Weights of a small GPT-style language model, trained from scratch on English Wikipedia: 12 layers, 115M tokens.
Each number is 128 + 24 x the weight over its row's rms, rounded and kept within 0 to 255. Layers, rows and columns count from 0. Numbers have three digits each. The size before them is the row's rms in percent of the matrix's.

# layer 4 MLP gate, 256x96, rms 0.319, rows 113-135, columns 0-95
089:158113111105136121109141130143105126143139103074147116157147123152160144144147152133121136134136078125117138139108170144157125124144131089122160167069097091131101128126118107104154163134105153104146155149108135110131130104117157116117208127142145168153163174083125149126137133102143113096
102:162146147118113173109147115128099139144149080129122103151128159108100124131128139075114108126140147161080118152116129122111149072102106108132088110137114139128082124069109130078111141117110107131136130139120155127093095082155131147170120165121145110138128170069151110124137124123126113110
098:152148139095113137122134109118144125112130158108122114165138122130132097113114110118128155145083124144128172151109146137171172105114186123146118120112111090089139146185089152096137139095121114145125083125141130134100148128114102121118130168139111163152139137182088154147159103143176167126
101:150103152146125109127126157097122110121143158118131142161108137107092103123164104137120117111104154082126121103149179124099108143114144133091133129152123122170090064112123141112107126109105128098156106177163155124100120104157106134135118119129159120133186123123141133110127093170077082144
103:125139130133098115112077128117115136136122124148149153110110142126153125131110126116074118107096118180128136117128127132120149138125149130144154130099196133122097112142131180141116143112093104121117095147078115109153123164195130119097144165110130087094159160135150123124138153112090069141
110:133126155112132122087155137171156117111094104093173133093133154117134129139186160130129141118134126075093116107120119120116077116108120142125176152129122121123118158145123118170104121157120127154160158123121157098133096155112155132072179115141125126125106070119120156119163141151106124129
099:146111144128103119151111145131146103117108148135125109130150189156127120097193131159118180119098129166096108156113174112115116130165099112112129122102096148116101175140149153119145103108136113127128122155147146131151167103134113073141109152073127103144178120113131098134128143159131108138
100:141141139132089135149127104122141154133098139126164148129125150117148135121107096121144118140124157156133080116152130115134123176111147062104123121152126145098158154078175115108124120126166163108110146128134163127092155147121113119172172112133127128111088112123060159117091174149117121114
097:130122153153191145155110114162113098141119119129134144125106133090096109084081106150112164095147091134072110120129126134191103140126134124106171107144129162132097124106070129108104156116117168104137118111095127133166170106128122167097121122106128115145132127127129108135116132134113161145
102:108125116095103168128112099134095138131123137140103123153137147119172143133114127095128130141095110090127138122161116118117147144157129134130108116103109111153137199138085152097138132148104078109188108159159146148133150107152147141142085147124086133109094125125110175143131143162067115124
102:139157134107117124157127136102158110110135114128123143115134118144151151148115083136135134139116173161150108130113099096104158108088151103133106131148143078119062106056107130117143114101138130093151153132096131118134104139136118124169156140112138126099148160133136154096206124131109132163
101:158139154103117069143121133119122121133157136167133104134101136108119172151142124130089095144128127116138125107167122113104120132085128119150098168167137096126135161134127135125143118155125177170136133173145102148105130131106178094124135137146119113137116111030132123160120147147107108107
104:095150100162135107120164151126116133143133151112178144146127096097162107176107161138118134147109136094150158122144137174150136104170119158144146097138145139151102120126138124136105143110168155137094089159117116095178129126137160117066125131139120086107110106114117131159103158148109117164
092:107179170112128162149132161130129106170167105115144128114137122128150161114154144154116136154139110129115110105149114145095122095143160158125112130158171144146150116156121120146130118108141100141154153105076164118095151117101159119136130111120068148140091122137183143117152078134152087139
111:082133097161117154114104139181119127139089128093085133129105154134125124134132117114120128117128102115093134171153135105116128120182113137123111103172138115150111120138124179119133121095107152178097134118149141152153153121131129148136134162130190182120130123161134167128141085148099084140
099:108162145121105168101120144144128109104118094123156148146089159145148110105109155159141110121144084125117064127066134144141140146125150130100136121166104139164170079121106119139132163101114144146164142106131136113152130166120068109141112145122145138097162117121115083147098131136147141141
086:136125140086100116118123134063104135111157106062127140125129083100118126152166136132086180108118121118097138173140144103113139149157132101169093110136126128128136149139112122114132114116142117113163140072100170149095092111145146111145096123131142115156121119099136132118104082153158129152
097:135141124100139099142105170141139119123161128147119125120127101114157143059088135129115150121123172144089132143097105166103180125090138123129166086148142116130120103142125133154124102109129147113121163121125149152142121180133102129157189115098139122102094128120093178115166143137158149136
094:166160116112061127119113130117150107106128168102107137115140101135143106127140066147136076158166130136152140128085092135099142119146101152101146095180090149130136133116137123114150151110138139152142132117147169135135157159135153115137127138157118084114139105144108137149090182117102141114
075:130177165098123142107159150136134101112145151109116141098174125108118112156132112186093128137125141143110074160091144141123117136129120141143121166147136155101112107112141165106130147134179140126120143075125138093149160127116117135163134145119144133175157174117124099098090119102115109084
090:125130128097153161143144090151212114103151146136141137142134102105113103104119176162144128081162156148136108133131120144109150123136106119085160162149154133139128149159119113164098163143123101145116145124115148156106120137147135150122181146129126154111146118115130153203142110106120139152
092:118124116140155129100116107144095150149113121121116172099120136189137141129143143138141152123081169144103120094110151104129144115166146102140092126113161102143132109117133116129096130146143166134119145159138096096119117124091110102089160137132125153090080080155139110120105053105140102136
100:147089119095128121141090110103123119129111164145134140103153100097129167121087188140112148128175160152153164126160175139095145106127117122110138123118156136091137116160093111114128126145117145110142106138121113089144089078146123180138099149105109112093146121092116147132155110140114157102
# layer 4 MLP up, 256x96, rms 0.332, rows 113-135, columns 0-95
099:110183123147153153149120137139130157108135120169080152144121147133137126129148156108123146161080101140130097094130130130134133114127164139115141071129153152146116177145140121122082146109149153127189119125113120107126136127172111142099144121121159175102132122080111141133141082160093112161
111:129114110127133131174119136159157100083126119130117136164137101120081145126111143194136106153114157077130107103101130140118129116147156111118145129142120157135150123120131111132134154156081182100150174058138142067121145102117127115151168165135147106121152137124115117109114117144116124154
102:150165102174116156080153173111147140137133137077125153111144111116115152159114126127140098152107105128120124098148151132134103096110136102132157125157119098166135120101125113127144137173176170157116113148123174124088129124150193136108165132133113105112119136143120160154130114111077144123
099:125152126141150167145116136105157110199127109127116102154131155119097115139122117181165121107135088119105086124121146108121179143119159103100144164148103147164107094115124125095121143108098148139126139189128130139161132117103152136128152169088149165111136113124114083141149147138096130124
096:091158107115123162094157100084171125154154107133106100103117150129098125109138139164151158143140171131097159121148137120136120138105107158127116151134104104110174157121116100133116096135129197123090133113126091116136139103127091129159125136126102166127100103146138136115134156139184174144
105:094137088119131158141108185102108116179092119109161111146104110106114194124133112111126138115121116155132154096100121152123130139126102147114088127136132106163114101118104151092139120144103139140117112082142096159094130123099109111129101161151113100152136166095101111114148100124170169112
091:128195141137141151160143114128145114135122142107061161116137141130136080121110125132131146115136171172115146138115119165109154128165067108128173108111114104140144144151118168107114169123129127102110150125127104104112113131147146168134141151147125071079142108164139138113149145115130118158
099:127163154113157123098102149124105135147166138101177136133132172090139127106114121143063156118122159107126156161128169170098129123157139138157137132141083140091141109139105101134115114181152141113092123107100171117147144105158124107132112164103118100147126097146126098124138164140148119156
110:141138106192134147121127150136178122105137111094158128119101135163162113136126108154106179109150147134122153121125125162146093132144100074112150148113142092130115127119152124103134161116105189133139095158131121080144112078116115115139118136115161159133120127119090172131170131084126141123
112:117107115162140102145115088127133165137147113113106091116150158120141117098141120156149150135140119128110183123104156123117159123086122155125085107127084136158132089093136142140133092132164114111113133156184117113159109162161137142134149109142121136133121202170099167117142113144144105103
104:135134134150142070125094129113105161123130144110090136147127124153101151039145137103131139136118114107113150101103114131147094147144130103120100143130114105115165129142170110109144151111162124121110107119162098136107143128090154061104113090151081133163107148116128115116106107168143126138
088:100189136153107121146111115134121203090083122140149112149130145152148154162132112072129148128136149157127107109116104146150142122121108097149126092141143113152112102104169160107165148088103076086141137087131121104104114112130134116120126102142117099114129155118126135108094128153153145116
090:124143137173101114136113153132064121113120125116109126171128132087119124152147112105153131136128149118130125139154112170102135117167158061100136194126119139118173121115114109170087125143125125131103141064133170162125127123140134102163125130118120119125137158133124073127090123108145110119
088:104124141103140162132118122097152111115117140102165103136172078155174128126136104130144124123132154148100136131126140178121110149128101142140137129122121119158101105133100130146111152130104122168103161122163145167080104095088133168119133142112162131108184136100108110126088095122094135070
106:142100146126166123120132120139166164119129154107092147104123124125073153143116146124139138138109145164150136119141148139122128153121103206124131114149125169104130132156118146151139143069105108135084111140119136137120125131115116164142132092137119097117150046146091117132089159158103160140
112:118126102143143105134127137120166105157139064094148146152109114097122094108133148133114127183122096125113126149101114170156157147124135136108132161134096175143119069127137095135111092125101123143102103105121137136200120151113132107150133142145114171087141113160126134138128104146104157095
086:111109136136111118151134110096097140096140088099176131155129078100123133189154146134106175154128116111140100152131160141159097139120153125170142104171143093133117158135136166148099103144146153152106113141097150122092125138169132143120141116096132130138106131098103107143105154163178126125
088:119129149123128149137111121166138125115172149120112088140135061096158146135089115096139175107146142133121120147128113145142136133097130138153154108176150127116110097090135108145124119143143129133147145129099172111149115181151088180110138123123112097120147122135095184098134146143127190138
096:102143129129162145119157111159104125125125111136169125148123150128103086118100096111112157127194139093089147136159143138128141146122147092136126143085127092138094133141117130157104161130087154120114114159164114099122111091146074126152118140109132158153114156106144135113142090177098079122
085:111092130171119107116125122160110150160158091089123127138080133155142134081121167081167143100099082095131137099156121119151144129123106127116152161112111105136135160178126110136112122153112139114152100172141086137125106147119152095113158091150122141104115116130100109159139155103099148122
090:137095143136147130137133152112080134156129076127123131161166125161148156150130115110127127118122075165127143109141157124111152120125152122136099076137125115146112135114117133110140064133141140152112132150153158103117172134143084133183158096130139181123116156109165103123107177151148106110
088:137117146142086104104134146142119124124095162158134117159108133107131088133088129101094137137165079116136094119151123117120138148119104200075110100159115154096082131137169137104109161137130092129111113118168117116112165119159135136130096139122170107158121135122157088132148149140102125138
098:108125140141121095116118114113122134107124094137140120114183134132110148146103101112117143139059142129087084081099135109178111140126124134159155106111113095144140155110118091104135126095142076119151144112077168109123145120079107149166091128126142125126124096108175103119146138128130159136
# layer 4 MLP down (transposed), 256x96, rms 0.182, rows 113-134, columns 0-95
098:135138133112119096156123156131106129117121135106138174117161100117142129139143130113121140119160110152083092122096130144142122190131174128116113167109129132128113129133106119159123176110083155143141140144091121127133104089122162123110188132081125158113112170099147098133161146157100073131
102:141159133145119177151116160139124104105098115119143144180180150130128179133123125146108076122147120091130151110133136136111102141164147084118106180147119108145100088135125158143146148130129122062145137127128109131078133131153119172109113176172105144151120133144135125129138095145136112131
098:099134130129124116206120119156116105156141123117153117180133142129136116151094125125144136120139082117122169156130127122106155142157137104112145148101130122087131111190104132155152125091114091108127139112121107121168145092117097176100101132142134106128091105150147139146114143114200126114
106:169112160171111117144090169170083155124129146144151162164133117115168091103137127122154144108144115122172139124135133136138121160097116109110127124111151138162146094162126153129163125123107182123100135154169083124101120128136127147145134062111143124120130121140145143126123086177105114137
098:113143132136136123122144143145144122110130128117096118165131157132144121077128107171114145118124135112167160161116112108153157116118117124137106119110145112119143154096094100156153096125138172075156156152180136117129144088132084125157105125195106145146083100114151090171118113142154141151
100:153137105098171144114117162169127151126135129184116208110128114176159110109121123135127137183128132156134101104101130152177132154159139114157096095133157130112156102131129142121156112141141190101162105138134124149129103114180121105144119105152135133105145106142120137133139139113141117120
098:103087159127073122164062123154084112149121143118133112187126146133113141128114119131158146141100088160129146123118133122137171181101154099104127130137132100146091142120171131128139103134109120140117107133152162124129164119062123121160137133156166131150139115113110140142110147137089134146
103:128120154153096140138138149142115104104105123167093161138138109095190125116125107123125097140087146170167137165148119118128099114145136088096173109100172113137135132120138096117092137137143120103117107125071126157133130090103130124121137147168123145155123146127093137142117088186114146093
105:126110134142141139135111151146105158105155127132114074124112147108111119114111126085164143126113150120113150127129085116154149120126077126124106115062107136103099142117097139151123119131101152112128170146110164108154075091141121107150072113121118135132132112080068137131127187114101123123
115:103108147141141112157178066119098108171121097115148142132107115186149128106152101126120128114069113140137119156148142149132127151114129144166108170151155067091173124164133132151110091147130098133103131135130135098145108138103138146137095114138116125125098111112147118106141111120146123178
100:092152103123137120138123124089135144128173112065182164131117124116119151106154099121116156157130133094103126138106143124107131132173161168119149089122139066146118106085100099134123111153164107150105111133102115085126143110138133171144102103114122137128084118104126127123170135145145100143
093:135139169103127149151093106144118114118139127113117122175106146129097106119055122113138149109113127134143168095161114131120118131149143153100087161137083130175100100134165129103135119134084148145151132123123146112128151170125137170103096153097129110177123104124170115123121176167122123121
097:098085122104125113115137153134144146151114133101133135104157099160124117134115131136149140112120089126091163160085127113154115086141089123143130103112111101122141139165076091090131111137115146077133154161163105136094137148115101114175141123118147107156089144152168111132111118146187105110
093:144083108098133125159095151148155171170158133127129168103163133145145150151079131138124138140125108122100140129149156116169176145097117163121141160116136152144134133106116095158177092140177106152144123146155130120146121087160120140130111164167159099114096102149108123128143139153118121154
105:119098130106076106091116174128085136177123167120109111150132155158122142150068104092144131122116148116181127128129121172097127098152114118133159119109102158117105153109154111163127160106126128133099132115123118147077129117110132118154131095150072138125099129126136087145121129106109161134
113:117106099110094119090128109123127179125157157130159136104088133150113123077116104142158114111111143195136104142125083140128156116103169132134107111148120105156122112123089151113152093140167133125115103114110140134162172143129121118188173125136155101119125099148144137116140133091124166148
094:163138157126137160107135151169142102126122142160098119122116136149143143084125086100126108099131119159157126090111102164117148111137095140106096131089118157143154103140136132109177184130120148096148138123121102146123127133066148151165114153164101138115093149144151149091145084114111147130
090:138097137143142121133129116134129107200145142131142127102168108107088123142124143093148134119112114128130108115168135135119108157177103158089110150126159132154131109142121127139162166113098141132096114069152067108131149090081117121115134153131108073149157099120141106107106149121112106101
091:155147137114150102115113112080143067119134107131116136153141089122151122162157137118095107116105127143086139190131148141151108142148136132123136132158133138134100139136159173132102102112099120154116129167118155158129159158092164098110099166116114154126121095114152157150073129133110162095
086:136141100100145117148114171129133119073108102137115110140130113129100084099127185161134134164156153144137111147127152146141142133132075144129154127146167086153155123108142138085166123113128146120067143106127171095124121150126123100158111132077130153121158119101132109108114119150172117152
096:145120154122118140134134168119062109163117080140118179118172103176089161135107122134130155109115130166140159149151136171152139122122151118124137144163116096112086156126108125099119105114128166137150173192119149137112112118156108130130087147079123125121107128129109119101133128133103130130
094:132141047123132106116137148093126149173114136104109128125151133114125148116134134141185170110142105111130123100094081155141146190110117146106140130125148128116137111084133116169088124097139134125137124106091155163124142125124124125168104138182160136092105124089109136136156098137136142140